{"hidden_act": "gelu", "norm_place": "pre", "bias": "none", "tie_word_embeddings": true, "parallel_block": false, "init_std_qkv": 0.0442, "final_lr_fraction": 0.0, "max_seq_len": 1024}
Each number is 500 + 50 x the weight over its row's rms, rounded and kept within 0 to 999. Layers, rows and columns count from 0. Numbers have three digits each. The size before them is the row's rms in percent of the matrix's.

# layer 3 attention key, 128x128, rms 0.13, rows 25-31, columns 0-127
112:478627481488518491508586548511535505508405492537523475529455505517496487405456541540489459414442490537535457495483500548575531546475479510511461505424441505491368538551516538481454467574528524421406532539579460539518447538482501500582477478464542545581465466475513494449443420473357399489482584514418582584477451586549517497547557439495415461525533550537477549588510474481570418492463
109:501507463531621499470491462495437532485412543414529584491533511410545476465412533514515502454575482540528513578541548442529495529506560454523444577497539440489494568489517469506519427497379462470459562608569530456477454530540539455551497559511595491538447525522388515522466369467620515559448443506482512437465482525456489545540532503437448519377532541490532572467541505476470452439415
103:458453466542528562485538515478435542416512481422527471440470511610501529429404469515474447514514640525525503524498589401474554466487471430478539534403524500455505583489468511432469462493568386583506502508513503463391448570582480514507461497519513387484454451456513528481574507510547486557478535501509594400435468483546508532497411505527425510512525530484548504516532626476467574440567
100:493502489529475458521526510502486478399493472513492572519471507594418428517501508536420499585552508533499521630533426497445473578567609552506516565455356557509550504506466468482532548516580519453497464430560550430460534344638502476592520578481549466521449497499545500514511508480521478481508530473426508560530439507541516574433492509439470545433499498480539384526472507448472576463507
112:511434521455510491490441483554530522542536553483477468467467456473486427463439399474463498463500460458486545556423575524560614440587545517502575413482511444524508573545598518527487530424447466494402412554513556490574512521465476468532475471535557561472553491555485486481562513592481527626502469470447491506590539551484577511411490599452442510536473516419436579452490427532576446580469
114:531439434536499491540519572582517481570498430539489504511468503544525522405595484427448497618491493521419416499475555473453544476485542511560508585517533469433491458582526543481464456444455482500346416557481474464423538481498576509527440459515521521467403491548531523609468504513521500399602475487489441515617456481520550524526481539537501484473448471457453546471432479499450459542640
107:439548473519414427516432511445565549393540546494601454437523492431503515443498538544503490517560580546541588505551473485505441519508521572586509540494482521469535518488440453557354553562507555402485529562566589408433484516449475468486526479446535523509524469508367498436438476518497471476523581553579518508420491532598483522459472524523492440452590601541512437489498481438469496473510
# layer 3 attention query, 128x128, rms 0.139, rows 26-31, columns 0-127
105:514531525472576511561501582511568418520512476597552515434501571363362500520521488535452453455429478561472560502485548488504502477438463463453500493545474564508439549560451481448436484572577438553420526565491445580443455542523465533517538577495409471529503468529460547544472520510587524591506456543616458462480496547451501565515483394552500432571579491538472417446518447485509472472486
098:539395482436522464507499527484503432529535491460546507520479535420453431553447566476554434508580459418412634565552486554528542603566454482462511500459484534539510578511570577512477559563422524502417459483494417399495499568512423475522579607462565527565517502522547439509388466538526474535549490545425544520552547496437450531529523521471482432612533483506513476525475460444557468499508
096:503485473476478409464535505560415544509543486463514586571516495459460423508504546554531537381454550553509479443470427495476491459498445477402497475517495476443561542540558627560390500488531558492493458587573450419444519478474439544548488541550539470436388621439518516414508489486538520527530517471533489385567511448523502503479473441462493562527532590525375488486533518492556537566449
107:451476484424531513595473533424664518516486560412439484411560466573459516420581471485397492549447527504484509448480455507562444490514447476563528506469453431558523544519501487500414536530513510557533490580421420561622630463465468512451439517474499518493502445487556522471482453503564513513554405524501541444462437555398516464437517513529450522472553535524520584494519574526505447496541
116:534502465463520488468478492644582538447454586452460494422499538555494462393518563551500459432490524532462504478549436567462555513498470491448480457500506494439571510557537518482415437451433544433426565548495521442475536426439522518439562498455465476450501523496555502416393546521491555471527496546521605596428443559540554567484516585447438532550571558494479539571500522479392485556564
098:493516452516519488518450516578469467621609548517539516544448489584542570464464463481506448395451445477405455562486530445433529607421528471455496505425514540545492585563533498516580509496557440552457538551463510468484447496503534510637387497446467609478515536402567471576524507489497469521391479503489419451471492462520483504442447529515474503478506495443564430508511536526585434545454
# layer 3 attention value, 128x128, rms 0.138, rows 0-18, columns 0-127
087:526571557512521446546497492525530416461426513460517509471542527515537500532399423561487553523460505450554503595527488531475493549520436524512480472460573540439587461431502595474499431535397485407410575500458574521514492480399452503536486385508516485427416454518434484447542585609490533594467582440513498578503530539551493470465573530571502437467527572482484558474476512503411428507524
094:518578613515457484467388410509414478540476502612496552486492529517440420474517445456555525495451477522436471597483518487499482462405440488440417449450524511502628484533520482537458441510491525450547508537426487561546522370468549521480485498511456497493508468573466595420434476510590525460429481455412462536518476534436585529553527520549549540532500503571554561551455522577524459473576
092:531439471517480471464449534585496469393531527510511494500458510589510536544449389530467572474532493495459510485500476401545524503494474543495492516492434435468551458517600550507455470571537567484547522456646465418535469491451458467492504528543414562495494545372550654483506487599447513438535474573503496498482478580523527455540409512512540482488504481489552608484532516404408415518457
096:516453541496518539484561499584519427420439467542513464453565473499536499428512460576424560522412522429529457432542442533475452407508538458472433476531460503492431491482528607524567466458453521526469530514558443486489510584524447556447521380408507514490466464424592550503550575543573556522560443502472517467568621500496393500496476474566567450484431534555511495428438486586479521564554
085:529525473433461424455487565562549510483553521400504503527485515598481475509500400533550454509491442523423566496510491413548548549464633529503505471498605492565464470619488470497427505509519452445506469539409473490481489529511444589394491540520555497392575506457585406495569491488577480528459509460588531420471589484418546490548496463576495455521551460481516450449428448539509528462474
085:526541489526503430479448514554486527509560401578560571579493545549499489475481501572533473464591488539534486570508542463467509473517433422497516432541561518386545556383369532422482451516529398470655542506545585480528534504418555544434455518563450414519544587447472515565479402530505495517532514456533499560495532468489430484471505464540442498510584475462513555517507410493512503520507
089:531592537504414505524562551483565450517457528488541552548552474473588571487538489566575451434498469475425449478457563555442508520524470576511501537542529522532477433491507499426467483499467446571559513480504506445479512528443518418456515504538573540543436415526519530572542408493511562480377435449491506484547457481582360515526417576490433447596591433477581604485441499507445505521498
091:507533413501529564471534453529527424592576511431540500396560467490501424497474571491483495517507442500622488402557443536480409437484410562494515453605538561466418475546481510567461443412485543497459489530516478575477509590571523507479545486528550536643442522552470488461449564485575519399512558404468465485471430488504532552520427417494458445512459492516529515475527479528501523430505
082:489533479475481410531496538535479499587471467492522422620502548471528506523531498550515557543497392412552496519573501467496553518484553503518542580495534541597468479441428537472506422610507489471556455402448598463395490518523579535528477513427538564454548456390501561460465501486466464516438580531499526474497489430428511528455485528481540602409544555523492522399460585478518581473573
088:557472542525483533458417442516486546472482546576525497485447504566542557572430335484437455473451433456478500512548457541579457489444416443514444396531559556459557514474559516468540536539469473516505580421515450480437430542514503471543448488476547512525393552570510537535477519475533501524510559453506565462488533433481494415567518487527503480582553462544600477495640380526528455485443
097:547515596552482569415561498485524460474580523413446543476507417528463522485522552511524571473469492471455529507492431589495436573458541591493382541445551505486398513484535533518511595478524482603413543416486512567455477437511498551448484489510511443403552466519505465577636477513583467586513444508507454414461590542464507513531466554502515550480524412474516445512457497447498434479436
085:506444539561455554531524478539523526487420454515485472578482460566530569466466543561568489494515468484485534468496439518503497422520463432437594409504470426510483446550479459573480529513490507477453423467452586593473563532675433457403512470504471522461502492481454487563519540501387568496473548561437501504554402514546504498530501506535590539480410473493449413479552446571577541457603
081:541528424440525435526554507486547508555516462462556473486490487497493589527496412531414535561530445538430545559518480566492488518516432416503562510544541478495498500511443484553503624466526575593542504399507491454422488522513556451525462416479504476452401476408467470444540453486562595527578447541465612517533581432483450518440475418495486458476500427508519549474527475594629546450445
088:432479474491447527532495518622511544554511460482418416532421514555421527472468439558558572446525544552495507573516514496426457515496450526534395513501503487436466431484602493543469463464506549506475448522384565516608584526438494468482507527473477494468469439553505418477429505573499474490578526513591368495483432591543393464519571535522556514497485545570441526443509478473591514544487
085:480475478458558528539530481527557423463482538436400491472482585547490445468422532488504418489528527437495477481431483489536477548515556468560570443480467520457404475557493486504478492491384532471497467451500554511518528425453502456456575595518412464546554623536523604448562616479527490696622484492510489509504472529498508500499507561507439477456444506518444484559492476458467539426433
082:466534437484423530382425588502504481455507439482529479542427518478491429405481521484558538545507499484469388436477535473600458443479496550562484460483528558561493510491566544479466415481457597562505635519554474528472496545465593529440548491449468512522553462502500436416539513550511530404436492463519489566400539474515497533497538484625447617511514430485493511541450525549551513559570
089:526470433507487487454439513521464561513465568477477537516527539544460486550410413517512520461512486488479515469456498527565597491557486419526502566544458478441533464520486517468533435592425446472494532513548488457496540537454386486413561487439416480454521471549586523534626435540491461570465513480547517577550410385525509570443558498474491521426489458592442529426488617469575620492468
081:509547394544525482542465495517472452439492594506528587442512443482515427495576588529496475435483515459544520566507552455507538557466543420501531544519466552514559420488560428489535497491475512438444485509468411440559553535572454585453420639475409425482576496464460584421497502558520475431555543481469553538462427509402485454459509473562567606439494424486519473480441490440501530518539
090:521400521529519499565478457544379507453445483457497488493496592462499485497517442557550504539433444515467476578495464551575569527477573479462500454586500450573453558585562398475555447522597464483457524543487422458484599452626471488485554488441453507417586578515532435478495398514403553492512584520521462539470514519532555512603409502480465497489464465526480453456449529417493495494492
# layer 3 attention output (transposed), 128x128, rms 0.12, rows 0-18, columns 0-127
075:450485490540460493507430469536453495561592516522380516520542413499522416604628501471516505497587452571453480424487515519521463467489470479464573508528431570488573505483376503464512592482535458556540357435459491559585575468518570534462594577469463493449532567499521518579537519545568498461489469482414487459520460496544542569467488521489541442447488454540413508478515448441492485559484
089:546462442500536555510538533465556454456535483520517605527502473528635575589541543474471490534500554451543593508413536488439549466558594437530477438443472485552437458416558463494519641445475449543514493484468545490440440533432562529492537506520532557400596543569596499485507546461492481479522469463521436505542466487408453489517437428430520414532438478486496528379504452501469552518502
084:537583585485476460538515488490517539519431412510427542508518437522569581460542508481508428494506410495478549590596486632515546493576555463407538486495543472452452509464462578476504471461470516479514433579465506552366489551567499457487407577396526463619573492555490448460565463456413472492589495523457457464513460500540496539481576423545516475527477540534490514488453514533426477458452
085:503509463535426441422565476469538615591532553429366519518541478443489453587558492457487401526461387600510548490558468454469583464576504563528571536451553582489583525512482430512468481498503539460539479484450539457536500466455507504440511485501475541487526486559469456533524477456527615513503453457481471421470408486541552578433567483507432593588537451472482456539504449460430502528532
081:442459516545495573604535526490485479461497432598468472475568589527445423451559464443527517514454502463551407461456557491508520441524408516519571552474490481475521505519522627563470535470535550499544559545524483474404515366500582489590546485533473459466469487490502525479382475546482475369464476505518532550506427522502408501495434490518508550530488605569475530456540534441389471551561
082:573561538519539534458442508447518451429513543491554466485462483551603486475497465458475500549549549451501435521566473473550472447525497460553470528475589476622501527504490426461469433461555497551426456447486439529538451452570397510516488492430522463570490481491550486413496654525479369431421503526457592481494506571570591569486419496466572459499602529517442479489471546515463512500572
078:451531553415514512509513436635413537506461539475415474448521451479546360508535450457447480597521450562476501571458547506470513487532567521552378446492460497385495503557479432556501528467468571547572484509413506502494508490489462452530554428448532498465463532474599478474574480475443494475480562485470462509532579472570616437571554538529520483459435559496495475484481614550522516575479
090:477417555553495504431440426537483628505449470471511479552519527489470551553456477477488556459441477543461526493472525429433526592415612484536479524497522542580507573439566427460525530482404501480597512465431487497593505475428503526520493499496519576363502408464469455589502643532465487577509488573477478496561485446483550462450547505407470577511497496497517535531543451485599510502482
077:579467525544565573566487468526447528450463510480655535460524501556434400424515525502530475496560497484507454545481602591541464482511460488487515559481463411460445477534432521429502516524571538567472518523528434454536475368551528436431481508510547362504480550509408500489437502532484624435539424485505518479565515476512513499490458443504432445521556566444556490628547501517485469486487
082:444485394516424605518453463460479503516505513502464540480527428511563630482510542513557480563483546426566526445492493560461538457641556537400573507467477521510511462588452489491483541598463547471519479473479527442529470472503458474517613524444551449474551467498485492477523470551476506453481448502479500604499469520584541448402574581417465428496448511520489502484354585532488446559484
090:472485566526494475518483527564506417505525435564488527589485540501453434442506409483511431473416457502576497457499557471523510442508400450480538438537563505463544470538499442562477437527492551340490514501501512482455490511507542552467609375575466596525446551430496529545522463494500635506472524495480432633537528502446537497564575502472506497425434456543467507456483487581466602510519
079:523546482534505419487481499400470475502524536524503477458514523450454493469428524441424514580439487519559452503454428479465476579430398487486579621548510512615509518470443442505593584482613551513399505580576467447599426474403500552453468497485477528507562534592511492546541492438510531626445482556500552478540564475460493422493576433462478463510513552508529467522521510441518480464516
070:414363492448554534498458450553485480529479509455510594520489393526486443444480492513585572465490507472555532518477422515431500535590490552544504365464548490539613546562477521556544498549510459509492508483477458425589459461541496452523549539472591473522541446536482429527535460485450504427559418464538476517554556494444601396590548508455518462566505501478548409510529524501444423485566
082:496490525574570542505452476501565486542493537580465503491439545514482520495507469512450440452513396520534485462466421465587545480479457469455526564465497517495491553505497534386507537485467582486508539581536464408461386472454521586457480505535495551540467620521426471459600520503548569551478462465465544363547527534515506392526430437438478429522576522485563574422564468558493599441536
081:496508575563458455562428488539493460537524489504477454558484499524530462480479528541417494433429548539521526522480588473481497523457454460539471539536499483450526555437456513512515490492549507420425486545553543517591411612566508656530388514512501524553487478584505389512477411449485449465461508509434538416570461522647461606518552517493482483513474496499428458475525399425523418510524
078:492435548417562450567487511521482461454607452505438583550586449454510456596596515454427542485430438499479535533489606487418540607480522455499480548491520607449518452605536356478552480483508422509412508433410485504494486441505518532523442531484530576425497553532460450486494523481486456500532492449532514460555418556519512524500458579545543440514500455570520531454475494497530540556421
090:497562527498562397542548532433501539499518510474441423486486481504507499433583544446426549547528542499520461405562544500493456572538465575499509543508533564399533541529377515459469463449597589442513478496515445509465412476523497542431486504551477491696518470409436498545508582429520520449534504511472535529472478524555421589429440459484502493510554515517521521518508429481413435566519
068:448438590586592558523492520460558527539538468494535453519523566430436462487540470450438523499442508487528518494549577467471445496419455530467512496548506591428437560520552544451455469555544536547561505458620422533490426482533469420530546547440465471519421511473466494454505485498470467443497405611548415495549456536526529484504444455513413441514593590453489651509484461465562540460481
084:535561532481423431534499570445547439455593468528411452469558568563405444490549480537525546491447510459534470421539524534494442496540434459480518541444517481537511431437483520497416445597466581510520484537448560440522431480441505442476513664577454440525497461469442520518512526523462475588510550563538498494577559538443483518478544447428459399502465572412540576535559541560492525545482